From a checkpoint of a small transformer trained on Wikipedia.
Architecture: RMSNorm after each block, no biases in attention or MLP, normalized queries and keys.
Training: a variant of SOAP for these matrices, 282M tokens, 4297 steps.
Each number is 128 + 32 x the weight over its row's rms, rounded and kept within 0 to 255. Layers, rows and columns count from 0. Numbers have three digits each. The size before them is the row's rms in percent of the matrix's.

# up: layer 5 MLP up, 1536x384, rms 0.123, rows 1153-1176, columns 0-191
# down: layer 5 MLP down (transposed), 1536x384, rms 0.116, rows 1153-1176, columns 0-191
# gate: layer 5 MLP gate, 1536x384, rms 0.117, rows 1154-1177, columns 0-191
up1153 103:167160127113105166154121176156095198138141087128181075158098094138124102105143150139138151176140094181110124106114153095157124149101189141096151115097160090124173100061137125111121137167117079153126109106144108103121131119109080142113109125139178127096110103128165242126165159148136118159073114165115105158081171151133128144130118113067076111169111111106061155018081112110162137090109158154117079118124154098126143126124082138109122137089128110123113172122110073154164145125062141079095123142147128137129195100124120083150140106103135112120180142115159142101143086182134123163
down1153 101:114128106185172121165156160142133079140081123183120166154108106206176127152027095126159091137158108114087164160123131159182193165109087131148125114093065135130101153188104089147104144041102081119152156144092149167059079103135135121129136137130094063100085113133115069103084115125075131118150111196172157093164078142110077130144136156157124102112133112088089106105148221120135133124082104079097091110124124180145102156113163124157073151125122153093096082088151150101149105116146148176161134066147099110170155144132075153096182143125094106182109102128112141137103176061092131163
gate1154 103:138140137109138098158176154127092128102140130078108076164093162065167149084076099146141152125109147099159156132132059140101167131164128068149121066121125078134122200087107138112056166139124125117143160103117129094091117141162182157177099116172148179211140186172153183108085112073155116174140057126066120099147137216148178088127092171094056098127190128134106097133113116150139102149098108129171171167128096124126154120125121117138106159139154074098101098120136115116116087145154146170165133189108136121115124138093142136144169109139102120145066152141167116112093120226157124078
up1154 101:087098228119143087106116106117127134152117094133168047111129098112110080150117122163108122171168079108123109123158150128142110132182147137103090132127104116138126166157134203149140113146139127123111102086103130119096151169056089094112141149138104122075100145064140092122125075175144139122134138116128183123160067168105078157073160107125120157140112128089108141155128150118089180137160174126108120134127157169105112172122121125119141132129126148093137089130128128160127077114074102142076111144102083130163103139143134195103115175102139175036170165182194138143166177078104118150
down1154 104:114103126142114131111192121108082181160127113117176102162125144111089150124185138165163151132164129132067108133147149129137130129078057129093150105109078193107143096147142134129108112098146123164157151107135125051125105190089063110046186121121121132150129111125088132096103154128060097156136152133141169139086102153130166087093106126114204156145109056152175111173154156129119072186076116139121069142090149121136167124115070156151135126117093198141153103129171117104112118156092136086141059107131148158101161121088085105118117118080143151158104140114115072161145104163142107093
gate1155 108:141094142114156120119163097149156128099178191074123184160136094168219141101115171140114127128132152145149148117095119129149102151194160072150122134126185148091062121153118169058069103119109152114131121173101244143104134124150173161106149145073120127092098061148129044147179081134172139195096127186166109121104086162162125111125135177109140128158115132131159081151137131086145132163173161148108131158192125091111166105172154115057143104152058061173135142173171124116123148145148138096108109139195112147148124097110101129102066109150130187166116111160144103096154159124166117102
up1155 097:116091186094102166156123136153155111103175149143136160040120128023116146072110163122091111140143110128173087153112119131120145130145122143107140123188127140145079092164176129167150113109087145090131164101096150146118136087124180163123143212066112127126156128112187051150145129148135142165123178113070126136098106042151114170124144117157138117134169126124120136161150046089159158091150071112148074144152166121124119079117142081068137154136097083169134095172096152138178130147089092123085124146146096164140118137069100144121129150189122206118161108119104211117152129065125079113
down1155 109:165165161154144130147133101168148106114094156137091193138135118112080185110172084119117121138118106115132157107131116158166158146151140094140110105103159091098221113125080146133149208147125082124124065162132138129135121154183096177121197130116096181117169120120122083168127092168175125164095157095150092169164178093121162104070130144082148132161104182121171055170102131163141094117160126179111120092096111144191095085122178209151130086114138130104133094169205113078086146028120161162100144113177125132115163133116132146130125066133152109143064110127169110128103118171123154082
gate1156 102:103175187115134139138104139111076119136083107037151149078100110123141119167143158085120148101131099076131125117094121144112166161171140172182153146175153137075153125097172163117189178092105102085122109147189062162143191084146136134098112119067142091058151098168184122218103128122150107168158112142138124185099115166101110086099183093146106135149117152150088051134111075149063097129123096218048107176113094206180150103154100134172150149106075126152110130136131142154100168168108111173144097024067082095100115122161146116129139140147172164124173148119109200107165123127136148110
up1156 102:121108135067137122136135168092115084161172117161108102089097148146131119112164063107112091076107077094086104148137155181091153138075121149189141103151168152063128123118000069192181122188139070121130126110157082121151127150120125149115195102165118084112139154173206163121104088128169141153160122125140151128175108104131201127112122134090173109121147151127138117046121140184153140048185166148135157122139151165168088119136109144132103137091159109167116133152145144091183158049158056113110196163167137166109145120110139066131117127139142096141098130138160117121116154070095163119
down1156 097:126135140127127080087111120129161136079147081162096155168131119134171147098063114123108058141131201175171099152149164106184116049108135045046134127070117121147074156106169129135076168057141114115093197125094194149098109172097136126102116118092186087141081177103114107112109186131129154151164095106079071097061112083153166092172105124149113103124147150160118149125164124127194145081136121127084111170129126053095114097101173117073133111131140144086137131090142153167146124172124173126140171165169129141089126146150083178122142131123134111142145168147104133151137135090081136128
gate1157 096:110117193109129084090160177098159165131103091123148191156057151166165105154188096089114131139145176039124062148150139110189091156163057128161122139147148123112183087121123177112121060113135100183132096089116095128134191115115129102137118125086202122056119175085159111154106152146094170119105143151082099189130154130123159130066120074084150180163108128080086161128150131096140122137147133149114177156142155054125128128106148094134143230136139154140131086165091108170110110146176163091095142119109077138108119095158161113112176101116092084148144086140153089080094131141114147155
up1157 098:135176138128135180223148132101129162153104135124182130156079096106073149161081160168098198102139055107120123129129166119129143196195092099159152156088186130139121140102113162135190133139141158158183131141114157155151113158122113107192140130154125151145166119114089181120109158181156126194111154118110123180057056103149071109062180083065102153093102115148127067152137119115210076170187099109069089121087092099174174140130126198092111131129108097155133127122144114196090169109146099168115164101051108150080113132166151104146143130151140095185112090109149160128103144110141110164
down1157 097:125093116095085142091185112108134109105114127120054122154136155193166148110103136159145136103110135184097174176146166141125106143117133122123149153178145118082143183154083090093125137122073082118126146100157100143118148131155152171068081121112140168167071153115153116090170145078105140099088139144091096079145128125139152117110120161153167141161116185110144180080089154157094137110158180078105095109174096122063130084108147113111152141104131179142165108144158165144130101175148120112155071129060153078127152074141106166051083103160148109101173067126153157097121138159136163091
gate1158 102:124212152117113164143116182170086143094159142092133123151054123178133117152114156135119107133145101115141071120107150087131063137137090057141131113110125127163093134080181131101159108173071132103125132117127148111110134089174125099122062110091127118055134097097089115185140177149112146132095109071100109129112142083119138111102170132107069150139153097153188173197118152102156142088125181154117137177071150158140146140085094112107092156105061096125176060057120119122074106098083172120127118088097159157090152143142114165083147121169125116094113074137098141122179109086136101107
up1158 113:085101095148149105156122079062114048192186106160112128105166138166133110132129098218133078084109148168076132122100108129135118124112160129158117122135151095147113128142123166141103126046158161113141120171146095127164137105104141143129132205131093132101141162124106090101112143107146082133137143136116053130123137083161153142180132099123183116184144113151145180175121146084181143136115125125152130150059168171140138056131124112113104158114158108130193126127211076172093136124134119056196116135106107172136150116097078172165194183151132113118071085156126102150128148123148182106
down1158 109:116117117057126121104147150087145142151120122149130094159114131146179161087091162111069080125094128119163157188143106169083151137150095166105202099097124121126067069100142100121113161029161181117138104186105176178156100086159147083140089083121074092173144110128137113075121112083128087083129180115170140085140139108140146111119130139136097161122167169112118115091105105097101156170138120150167090080101112136131082111155118154089150163177132157190128136153113085086107096092065092153163156137160119145124103159122176106093081150116115153144164114131168083071098105121097099099
gate1159 104:126090119079110186131120101127145083172146090098111117118138170182146125094135096117171088140026170143146078163145168155171148116136120094125117193194116165144174146120123118202102164126119076194110129145091109143064164142139100142069129130082128151073117171154114145131077130130131124112123192114142049163169123137131161130144105106116128125110113097172132112080100116097071073142098070107174101146086073105143150138111097124083154096136137195144144116105161174133117085154134105089131106146137137133144135083117177193131159103074113107136094177081128131180119035104106169139
up1159 109:083172099149188133129098122096120173163133155190081135105173130111174179114051115114129135172110105133162098112153165133122118150132125099082102118140095130082121144078145124089124119120106121188126129158122170107109166151092148137112102107115124099095102102055163104126084135153084168075132145118103112110088180175128107127077173144178177135104140147141141091113136131094143165029157096190133104114122111146164144103142176114084067129104042069135142139108161121122141110096133093035114111128204085162070124183102102113114120137119147215127132107092100155116130159077095185149
down1159 112:130057146085058083098125154154121108087093147163108212117087080124126164089173170144082099116126142125145177134182092091154171088140147091118142099205143124099146148150110152153138143084131139138063141117140086142185094155107130107153102163117185115083149104147173171114159164077097120155092099143149125133135125121118097157131058126072143123156112168096080106116154103197117170123098145159131199124132075155130112117132134094138153146176112085082138081103084164112168178087103168134136134142086140193146104126098138133100166120186088126117135149169181121129156090128121114123
gate1160 098:114148141115174170111125105069195151120176088072155144061105104102089103123105084131126160143152162140167061120151129151096140110166112107166116135157119120121147156145101118130158119109110100132124080147059069145116153142120118146111146127123155126133142072114166083065028138173170097199164127127173136168128151123113084108077124152101167162120180143115093099138080119128096107118181076143163125136147085136090101112150135140112138173115170137129094102107193128163133128148086130095096173100097110137086177112178156118152194164097175132173139088163151142168100147118148090100
up1160 099:147133134115097142133165153129047118113089157119086163216122132112160111109125079096147107142096102152112169104108126112153115120083149176044138080104177127139113084105143121120106163151104143163129171129178174096144196104147149131164127096119137124133132152123065173170232134094067128121155143116081147107075102146176173155160132090173106111111044119117167124169182144120128092182080189096096134099112140120175114104102096143154091123149152126090159188153069157112132160111143152151146097118103139095134106139090103156111060139158083054122119149079123088118122089124123132154
down1160 101:131129123154192151113091114151125138110209112100131168101118133066190089142103129158035183166152093130169077148171167139093181136160102075153118149171137143099087170126101150083103077130141206105105128145066025108101085102127112106152131142125148135139126124101195131093108128129135135188132096086120117121126126129135109154097148093120145134149148110117179128130154135100124094113122118155184157163198131085155090094095120125132152095180169057123087110131184149097126086134146149117142147149091189112176153147149157140094104146121154085129117147116168164166143178154113058171
gate1161 130:123152124150164077109139139117102171130096106078086141156164113175198159090166140114130145087222134121143177143062083152115156163101133093184199166166134079151130109137092127138108118139142136076151169141102180133149102125134141177160199103076147150136089118176104047103133126103140050145163147194124092085101156129129160152102155126131125094184115159149137126086121128129168121126141076134199142077135142121197144095110124122076088155068132206149112112140088107137180177137135151129149190080133150136097135165139125124166226156090125125079129106180146186119113093182121181109
up1161 152:115154107124156073132112128117113175146134100095082105098131075178168158054228109113143168107145129131171182154082097153133145176095096090177198145155125093144160142163118128163088118143109093095172165156112165146131077120138162146156189115079160157136086123167102095103142104143113106155179130158120131097146184122120161170070158088130130104139129195181154159108150127112149141117130070159177122127163124126134169114152150140083142153060143200172149102146098123152171132131125143122126176106092118153110120164165125134155227203105104113100168117202134180117102082167133187091
down1161 092:124109121234101144112114158196109175094107156127115147174132175126169117158104118116171116089166143157139114100166163163139114165114133115128072116118150163158098131175101121111116197072093112150162140143113144131165141128137141151149141145092165137149149109117129134114103108137117088151100132123154099112135124104130174120093114103110122158134085147107144124090201255079144178138142128182190132097116155079171125108121138186124151066172123140146145106160086114128106118127140131148123102124095160173148115098152130175120126117109127123108135167133159155107084154125116119146
gate1162 103:103177132183088083134052146169172113185165118102103148156098138095126107165116182097105110135127077126119129102101098159100145098115100171080084141084132114109137168162146139135137122066123130148095216127140155178131135073134134127130132124121089143132102092168102079114074165140141158092146101156106137170145125103088058084144119105095151205129122114152116085186123118091143197135109095082158178134115138136138104182178142145092104098124121155135124158183148174098137145141128097154126133098069108089165120085128150116108117108146134132151101159087182158118124108122072166129
up1162 101:155169122149108120146088210087184137082119106129126169122113085087120125116098135124139118086120177128113098105108070135096145107138083120073149145218122143131123169160138122108165128152115159188065172155169121167137132036132150182091093123114141142070087099136157136070045155128141122135128094158097124156094139086119036179116156187145135114137160098122158117158161140082150097149119069182097127184111150077177101169171157131129143144135133140123162137134148161133134143089110166109128135139108077145132134116118118150116078126137119094151166083161100226122162143043118172151
down1162 108:056051128087135156109108127121177099109130167044121101153074150144140095113114113126157087078098150116094145162120111134104142109135205113216128083127176150090107128138191155088122109110177125126104048106157100111109151165127125138075105172138141123143113166152124081100145124113179109120122156131130077138140170000140155137129117128134127106125137133116115086111161199097099175167097141131112189055122167089153100134089133106160107104150126123092139164169113105116109106175086120133106130090077083162146194124108111092140062132152132111151145111073107140176184158149111137116
gate1163 100:102102144092147101163133172141116130129079070137122160172120130104178132084133105094075111197113212090086094121146164129117121107160141177161119139146121107135230155091144094059152133154141139201138143138163125115117173131079125118175077139159128132091154151125151152085142183113187117052104101160173093124137101136187138121105196111113140110146119151074098139067155124109115117119115154149110107151095124156162153137198122075059187148116086134088150175116131176197103131152163171153118098104096127112119067181166096154115180146131132075139146169132101143114126124139098170110
up1163 099:109144131090189171132102124145145105157115158138185138133180082182111151114145204170119091218125102196133142140144161112081117147157123084140123101233155091123120117073103143176123183140166204117155148122105088119145113081121095108170131114102161120089146091191073152138187127158120114136141134123076188080158163125143069104127142099161114125098141147180095131142112152158091104124159178103094132142133117178091102150145172133155102208106100112205152113139167113125102142157110112175173173147114135164098156129097108169189106087140117111145135127140091144151133166139167079172
down1163 102:123147115098157146164130082138091115106089173131158086107089123099133116087105084100147206107149132175134168115114126088079166123179139131166152154075133163145151125135075112093153068109120049107136121086169081136155108075146129135088110125156124176173129089148101101150151044122097107135173081163135127167129106080073124161095124163099156100117182109081128089103148126134140118115051142115142198163102132113158125101114060157143123145075091142075105206124098153121159181151063148137138103106078146085123108103145157076151127078143120160142110137080137109070101095129095150146
gate1164 102:088111109117120137160129147117084118182168152140149148140125125139118182084206146178053103138160108133140163154136098178129107105096116202100186111154171159102092028097085105111139102143132097149114107067145155124165139091106121166133122175078160053155102155145130169183102163195167103212118184171139098113136102151191079167133131158092088181075173062120141093100108118134132121155146123110134100123144117091153153163094174141130107153135035214150128126125094205101155127092153079217165112066159179120115136107108152140179112134113108178117134149133138125158120080155134118089
up1164 098:204231122138151126126117109203119162104128126133101135140050111122122146142097127110182156151115172139112074085158153116118141132157125143176105133116144075135122127182161160132083122097129084131119142109127156165119094183143123124140162120066107141101130118144095111107104140090149106141142107127106185108075133166181117116062125137162152126147042109103120198114166105148145106166148123083123147146114148137120164126130109067117159202082148115146096152203140086148146131099103175136101186164164125103109072136097085072083124140160146036153155093138125158133164124091160209097
down1164 102:137086165122162125089028151134131128096180144176120081150200160149084120137127148115112086135151027123107111116115120143086084144150123136067138106208088123085155089045065116166183117101136106149156126109138196090085104115119163112182100130083172149153117131112155094096134130114051119099120123051133082163143108074126111099095106145059106108151074103096149069161146128149128130156074148121152070104122113068098092167074163133131089112170127154126080144117162179147083189157168135117070078089080178095104153165169068119120096167128168113179117131115135105169149074135127150154
gate1165 104:117101146118133129098121196158139139115071109104151161099125073093103131080145098169139098135169165066175115129136124154129164062114077158133167143089160151138084073107105153110129075161097141123125150104197063199127165144151218119140105099125145140164092138171070045129111122110149172112135151121142152159185128085127094135152095178107157140125130102064150114087125198096130091166115100126117164172144144124159086137117164111130127104115112150096151126107152109120181176125172147132134123102155167135111132087143146137160080130122033102126103144161124140114158099204136162109
up1165 105:159141182126098093091111181141131151083073129129097154121149093131187148134102099154080132133135107213115076108180145073075190122152044154156177087165118110129159132077091119115130116120174104072111189120156115127082127122162139083121144141131135127116074119172092108085156123119125167113146073095104092152149079114071094114088109087130158147115102148151098087096105149116095142159133118109119141113113141176134150177170086103211101142093103120189120116115128106101141123120176103095164123163147133149162080116109146100112124112037135160125135167111152137102140138154100116157
down1165 102:178000093144088152111142194151141114130120124139135168163128118100114123081099119194112105097137077146134091196128202071159111097153087153065114127109134110118152143095163118151143090143125132158185145113129101172089180114148105125140156119118149105162174117133121121136092129098167167115069188114158146168139092169172145131127092110142116083165105114093132092143144148158101131127100135124110122123113179110144081125131146100126105125066094133082115178132219168146173160098178115125149108085123149132119150162129143111115084138129074100119172100114207126150154082146166105083
gate1166 099:067134167113133090169175154145152193133086132129196190161070186122131103153102130115152095113131107168189128105162083135159132098081129159106125105183106182094139110090040094178165126130130146134193151116112128119131116171135147149048100158111094137206135129103132180107129161100075163117049181132087141184173111088110162174093095100118114096121161116122157179136186144141132128182138076121091165079160131069145130130115107148109173118147120134071157176153108203152176169164131109141112162139181130166125078140111130159130113092144139107143118106054093072131140063120152109119
up1166 104:204131100156101152073088124113107078130167122114097068064154039135138145120132115126071140153101175127085120143108198109104132157210138069173113172082167066143139139183216146082065143097132126090075114163132121183142128113103118086172122126127165143091135127146105054131108110141160115170155080130138097102126152191144124088145179123132117126154138129147094093081075134129127151112106105141167062200099092188120162128126152046126078111110165144173110104116142084107086056113146117105168079129119109097108146118127151092107142161105100146122110147174161194104085206128109161113
down1166 105:136103128096159132093091141098142145124129097175175130158198178178109127115160128139112165192139130120145139145130150142097139122143108136086128161137071174156148186112075152075123135100100135139147101116178184116130127058129204097118133138126183116141119156089122199152137124063127135111156103107168098125165118108132131150139140140124167180063124152123179143171142140155067151154116140118093158146135153148094141109202142116143157057140121063140164146130155130065160108068121088165123094112112135121170169137140153141099090132126127115155136103146111162201102204100153155154
gate1167 100:130124102173130089116081099148099079183141175091145172138132119111160166160105051119089144090199079130080191137159139136183193175080126114089101118174149164147200126162077119104129158104164107090128109138102131159139169142104076114146159112134169111047148105079120085129097141126100102134137154153135139173173146136105114152140144182153136174111138094118159104108146150175078122159103124146112114161168102101109128141079137091129080142137123151109142101182105163183120147108141121099159119061151176165134140145141095098133172147152135129129127064170080156150074130152137100109
up1167 105:110091079161219145150084118122116097134151159132106170166135118116179173149147082113156180113173126146058150118148131133130183102086097124138124127139158123137181171082085143143155120123111161114161168082080106148150105158122076188139138150108126129111125111071136075132114094110146145167181188157139087109127158088142145207102129167167162138121115081108146209106173084240130182133104122158137151092148161093100156111148070098162114117136153130103102109167083166153164126158125146123124126089165144163142156174146114097088080135140143104147164104142105140090097109141157068077
down1167 106:096086153155111117190106087173162123099124117140115170080193118121097137155166127189164127094117139150130135097169146124157091099104124108139105162150150171165123137144091082103168095136149105123118125073134152173154072145116090170149097121113141172174174132124080156112098114107120132040146123127090129059195155145135137132154082117120130096169145116112188123152124140159132093117154101120159198168030108124142114125167148098091147126141171125100103110128083155139142188084071110148111176151090186116165105130087097123124134150164083149151095110076200124116147145147131147139
gate1168 105:125094081137116134108134152154129168082087172085118089116105169151119143159096111113142179179092157078118200130122070164116134150144148106130090131133125113102147116121071077115115109096170134139112144104150183150127123117141165165096069104117112175149123163124098176053194135089117104110140138080116168136112133115147149144146104210148159097107181142114111139095128147103113156144127076064048073159089159128155182143053190101126094156124164176115089114155112109121201065154142160148134153160124173106148087100130125141149158074081118104147099156106136148107169145247096165084
up1168 098:133098201109131135107134151085129108153084101096134129165100113104088046112121128137151145112079165135123154110153140176108104116122150128164126134172157165164079130133143151095111088113175133165117103104121096142121175117073161131122126118093162138110116134198114152169100172183120174120085140098143170158142122168168124177094078112087094152154125122116137147086091151241129113114190139087115136116109126116059064153163187105114117115125111156146120111105135186118142145150151122110119083194115154150121192122085169034110117134112131102108149155133131131055083092157103090195
down1168 099:104148112136159182102122073145141165152157097133118092165167169128183168112089100170123086061165128137129158154120104118171108066111138154123154162194089128134156117160167167215170129120113119100145112119152130136137138142090157135195164101130141108118126165132154097136088079201129146111108162197127108123147158120086152194141163121129111085077095132145074093117124106112094133109130164197169171164093163073155093134102072075158151150155073134158127096098046145164117122116131147157125153075165143116133051125100092216148101159125108165106123129124099048171144137112169105113
gate1169 099:035158132100116202089133139189139185103061166160176185188160189062132125100167152126034132120112129159127160144099116201142089185148106114135112081104102151152065145073104144137105135062097153160126127139056146131127133115137118113106153088092116144146171144129130143093123087150119144135116148113103120179119118167129138091088103132082080144147152107172166102145098140125168136150145110111153127097088151079126163111159111170102133135140135113070072096166127093124132115139146112086136137038126108173094152171181147152159111098147134088119114146102149089128146051089126168097
up1169 095:154150176143186132109094151088134145119167157184120146136119129132102149216154130098167165117106079120093095132062143079180128069152113118120120086108104124152101155146141120104129097140148202143123102116176154100136217089138080194095159114110140122111113068076166146168151154082171156111111128143119105130108147076113106168061107178145146129124152118121113102121192105113070133127157099137151123152130142129089117096183194112139151124148125162114158200135074205139183110163142124091159105174109149109108140131135125167072145113145107104119136127122147114136107155139145212120
down1169 095:159132140054101086143156133128186118161142072098119112146114134083108102115149107195155102142106087167106179145115102174151156150136140113119126091140107044150168116084165069125073099154137137070126119108158135105109143161097139114113050123154121194129152144170076175162142128141170123059192151105135095119094108200136157117139163074140126149095130178119151199154058188088162151155102137115147150154136117151143134134141124117169084148119165114089145154070083063122093171142125073076101105116041132150134108103100114094125097148133110111162099102089114121086123155115142121104
gate1170 100:192117123159109151097165151154115154158088208117147141103075193148095100165167069146114132129127190084108130128194176150111114152108136124133165132087117121186158174154126102138184093037186128135154144098074064122090111108160056124113129154149182145163128112123168101138109156109171166131152136142089125142111139086104116128088158102131172139125086108163085078091101109153175100077134122143159171098122143093028138166129195218172186081115113126096151133147163155161160090041184138114092112105153143142166124118110109130142180159122092072137108121143086123091134123153156137116
up1170 098:175125160056137182080092093134159117204143090118182121129074138150085154127133184141164114119132119148165084204139096134162146140164122072079100127166135080125127053127115111123118174128096182139120115118103099158162127062172106151199172087109148038115130069134124063114123090112146158102161109184072160166099171177156126179117127130071171132132153124138135071167212159093159077143142166137154148155132108164105146110086145126107147177178101099104169124113159131136089153127137099147124146119088032182097153175130138059133164140118166124145115147135148185179120138059115153113
down1170 097:104161114152118174131113129131088110102099163129163123157056046098127069143123039101113128126147169083121200090106181120161108163083144139112131157140141162134118124186108116139147109150139151130161134107118164066171118189107126090112159115125109169141148136105103151125105096155171090138114130206160202063133109064116119117123134143132081086090148128112120121068130079119158126119117127160064100136151159109108147143161121166110124112088172117216114140150152127106107126110127127111086136091148188151077129130140104142142174173163066056103179127152119144099133103201129132155
gate1171 114:160159107125136089120101132160079151136157152086141129101118161158139220144127102162098145148110166129118149072128099103078096143122162128146181100183082193117182143200073114112084109170141139088100140130153130108128121128092141155173154147137129191112153140107192095091099163128146096161140133127128117084101104166150103162068146113089103138165107114153192080121157105111108112123078120182111092133151136146164161140149105142190143137095164178127150133139121062184140102134143152086129153071141096097119113156061152152115142131081094110117116115113128174139094131139179168070
up1171 106:140148119126160077123092091170141163140200147152126125110143204124102167121130112116142190159117121104152174108156084108139130121133100056123124102117089108139110105108148085137091112093173152114099131187075121134120092153107055150161132120122125180134114142108103160069081106178081157173137147113048134068079173133142120154128133140117135218086136141101183093126137148070133118179120146165153119153152163102165144117130101111090157099179145147103144120142154090155095099138104115112145151143156129152110152155132140092085064185193106110154102119114146187186124092150152131115
down1171 101:187181106158113136141110189080118104120066173141115164143151118148168079117134149107139178123157128117106087101157167053077132142127141169113152144112208152177134106167155172114134123223082141083161088107155102137214132122122162153158135130155164102151156100113114123087131102102108123129098154156172144217130097149153142132173166130112147131197169141111059161138107089143107106110118097144091133129093105156082142112132151140148091128129122133121140133185174097114177099195149177068130082083142084092152175167104148156158161134077092173101212087108094138106176141165133131134
gate1172 099:123154121116109131064116084144184095110093131143087213147078110162174116121128102109152115175110141107114114147117112115183132146152128092167135194168072073085119096167144119146159098120166099123139111123122122155128091123204096122129098106114130171129125097137177151073143159104124160129105061136128083129086040162123128217214156126127143170124100102128173137163124130146188149161141133151059159115138126107067158158134172149108153139132153104073184141148145183100106182098116155106172144116119149174157151157082124117086126122166156098155097092139154142165108135058146128178
up1172 097:118147073158147181129179140120123171125128134105134134157120155126119102095082098096133174167141086095139153107091099134088096099176151142141101149119113151144135117111142116169163138100096127095131136091136191120114124121178073114140191043139159136150047137122157120118151088130107138112107091078095099107129200158115134115097161083136122176121103121142140171070129110113056081118126129089154111148159114201109108156168091090075111110206147159173097096137063096119180063150100128140100130148160124180155154132111146163174133143149101070078156090136138139132154074092145197166
down1172 100:139133154103120156148084085169156077121149129168149146168112115161117194188097117170131082109094187180074155126194120187144123127107143124157161121132120131134071096166138114071160150137129204107094148112104047110119144097189125136102107217148139105145129099110172127136120131148132150116151118183141098099145137067085152166089113187120177074101126129116190072176118133142113147132105128166075154129097095147170101133090132165154153132089166112144114150139168121086089208157118143129149102085134174155122131146139093164094067091147148174161093128141155152116084152127097049134
gate1173 090:103092136096145164078153110111116128131094053070163134154188121110136155109083148157118115200135114114105153086070066121200119156140091139132165143143139118061184109151118069146145119202175122098047103134105145170146160132179091135155167179154117198159131122143152111085096125140104107121143105152149046189088046122126077170131112154157081153149160145143128130212152125077133088143116105120102108102155149107120113172144120115120104150118110148144112141116106123209135131103075135139089135118069127115132144084128100166159101094101147096104155104134112200094126101056114163136
up1173 086:125122119145153103113114138160170121108083082088172162112088087116110173105136119141129121158116118149128126104126123168107077132098075087122138179146088098118129131129173112159132153138118153063167074112128067134118091136100126114120134118122136190211139169150137158144153142087130131153101163147120122183134137122130069119133171112122124134088131113136153182186072143160185108092118179084131075057174094140128140101156085105186094102121182098112122118063132153114145171085189134077152076152083115104118119101176162155125130124087116117168100092137138089120137127127174105074
down1173 091:160132075086065134151179084100094113137156093147117102128128163160175064143114153098119140153101097105128116134135185082103117139148162126148141089118137140144116092103095144119089104160155076130114161118103155094175144156160130185141096114147145104085155198110135111127079152161128113083169133139150139112105118110136148156133102155085150099125169171147105149128147120162077124119160119123121180185128114152136115126089111148123133156130140135124115143162114080136129113136110129146076171100123150106137100097091076148136104101131111132150098149078113119157163105154070130140
gate1174 098:142167126171128137047131116141069132104124166132089089153172164134145078082144122132168121121144154185082112091136143202064126202104120092108117124130057189116110189147145130147114160136095099130120138170126140101121139131178156149131149143107183150233142056142065104145105088091128087195170108163159156166145072104095175117047128147249129066197085142156116114142105150091180135136156157116158090105123165181075180152160104148128108128063119116154133121147148147150155191177153164102124170118124148120079115107139126144135136094138144180112131155107141098139094069142129124090
up1174 103:137124168141162157089108154120110087087114178125206216174113122069166132118129084146159117134148121197079041137079180154151141133148118095100100186103146132092145143137071131102140177110096140101072116078137096186189152109090091111165144108132106181152110115138122111099086158075116134076160102071150122175159116164146096124154157156109100073129141077159133081158128152148153091120112125156107084112133107148108142085146172108082070095102162172097105146138207142102132066111136111108175174119052151127124134151028125127134112100176159110131113166043167146068137109153106118105
down1174 104:141068099115143144081235079125146082120122092085124041098113159123137162171129127128093127089131034137158160086082127083114145165116141137165135145153104091141131172129117129074071188159130187110120093136118103108133115136097111144128124124151223139131143131140081163119124097143073056147215087160097149157124108230159079099129120157170057179130113143159126132178147115210119176159169121137116116175135133177168130186103154121125120157098090136080129152127120161159113109174177176103107127093104135125055175092120128069125138148106117142128122145158130148141088124135142137090
gate1175 092:097129125090120168170223096137071182156122146105102111119145100133143151039131075112152090126065116170134100137173141153126112110133089090135099164157140177096147195083150174119129101105114174085153123114137151125137129134070169151147149052145132087196121151143112059108185042143148143114121160069102105157142129065128160191089112133153161149156135171129127162116149148092200151141125159098119157157120116102141084145136124102119097233077133134169098120109121105138134124099162101094104111136136127145152124111163133014155161100109191144120132154133156141120102062130159136126
up1175 096:123122186141118136141099130112148116119110105068164104161136134194131119165116106095094161169175075190127099106102166107136158115138153148107115141118150171119130143192110143106126095153145156117114174097133185151163132128115096099122085155169072091110150106162076162013073140118116136102142073103131123049145116119142119175164123100183104109119091156149110172138139138177149188163119119089124139134135119088071083146132174181096157146150175211124149150088123124107110169090142137149144176145065112168114156093142152156088100138149130069155093140100147156064132120168141162116
down1175 114:138145086150084164106161127122110184170121150159082088146123104109111155081141137185181122087069151111143132131153106124111110122132088104133080141162110090165151146110131136123148122146094083087124041147076110123113126132131150116134108099092158136161083151144147127156162090125130144090110144119152143188088091088106123154102126113081146184138176088141111101142127091114157077115101130134105147121086117115158177163106113102152089103131113130101096145081206099126140091095166173080094077092141166034107085149151081091140193126128130111140138127181083093162143123065122158091
gate1176 109:096125133144128076102159118137118138127141189087159135112127121089127144115153113127148068104098162118196125090141135176114102137053106156060135125101147086107111128100149135187153066129103052130146129115156132115083087184065158086126128120070151156156168160089111158126140138134153071080123131142163107143114141112137122115127059112088061140162129118137191195124169146075091135115097138142096132092191182116177135115140148166152085129117123140096084147181116099051075055188149101093143145073100139103120122157116173094127139128058138163117092062167198146150149137124169085064
up1176 101:117103107110141158155166131129150140044158113111080116091096207167192116150127177112139114115112129128117139075152065075181109135169121162152074134155134102111065152135119126168133174160124155120108098122113167132131139154106076170144125103203103073110106183186145084130139046172200159086136144114165159185150134132145165091159089134147129117163077110136080097159126099168138138106121165111115097218114096152118128155106125118143141189155134157117073111187141073150120120121162096139156093140171122108135158120164160127144114147105113073168146155120130173150133137142167083104
down1176 102:082127143019093124166140029099105136099132106127113104166140167114092081089170079139085168114166110129101106136149099090163146126167086143171131056104128136117185121142123124157138141112140164161081124127119197090133118103152211110107083065152078096096076114109124133121090162137112075143103142074162139164112169110102103097116140150196145110134157107108164096153153129077140110101135116112116142178181114156144114108141148209110154149171060082099170131116082158160158145158184120135136138126112154140184135117143149130136110140134084043154139137108147134107128107176138152094
gate1177 101:112103131112142158190063127127158100124117172165177103051117136064099129094103103085088120136133120122082150179166072051079117169150147048180146209148113111136101170136209117140118092136076138138150138140119088167070120092159129121148084196110193133174147051101147100104046145125106180101137134091082156122145136142107074105124140164100137137211175119125152191159123136070144132059149117154220138113098113152121131179065160145065121107112163154123152175080174143096106122164188183090090131103155108085071142124119113128167146110117202135158123140161135166118058103113156134157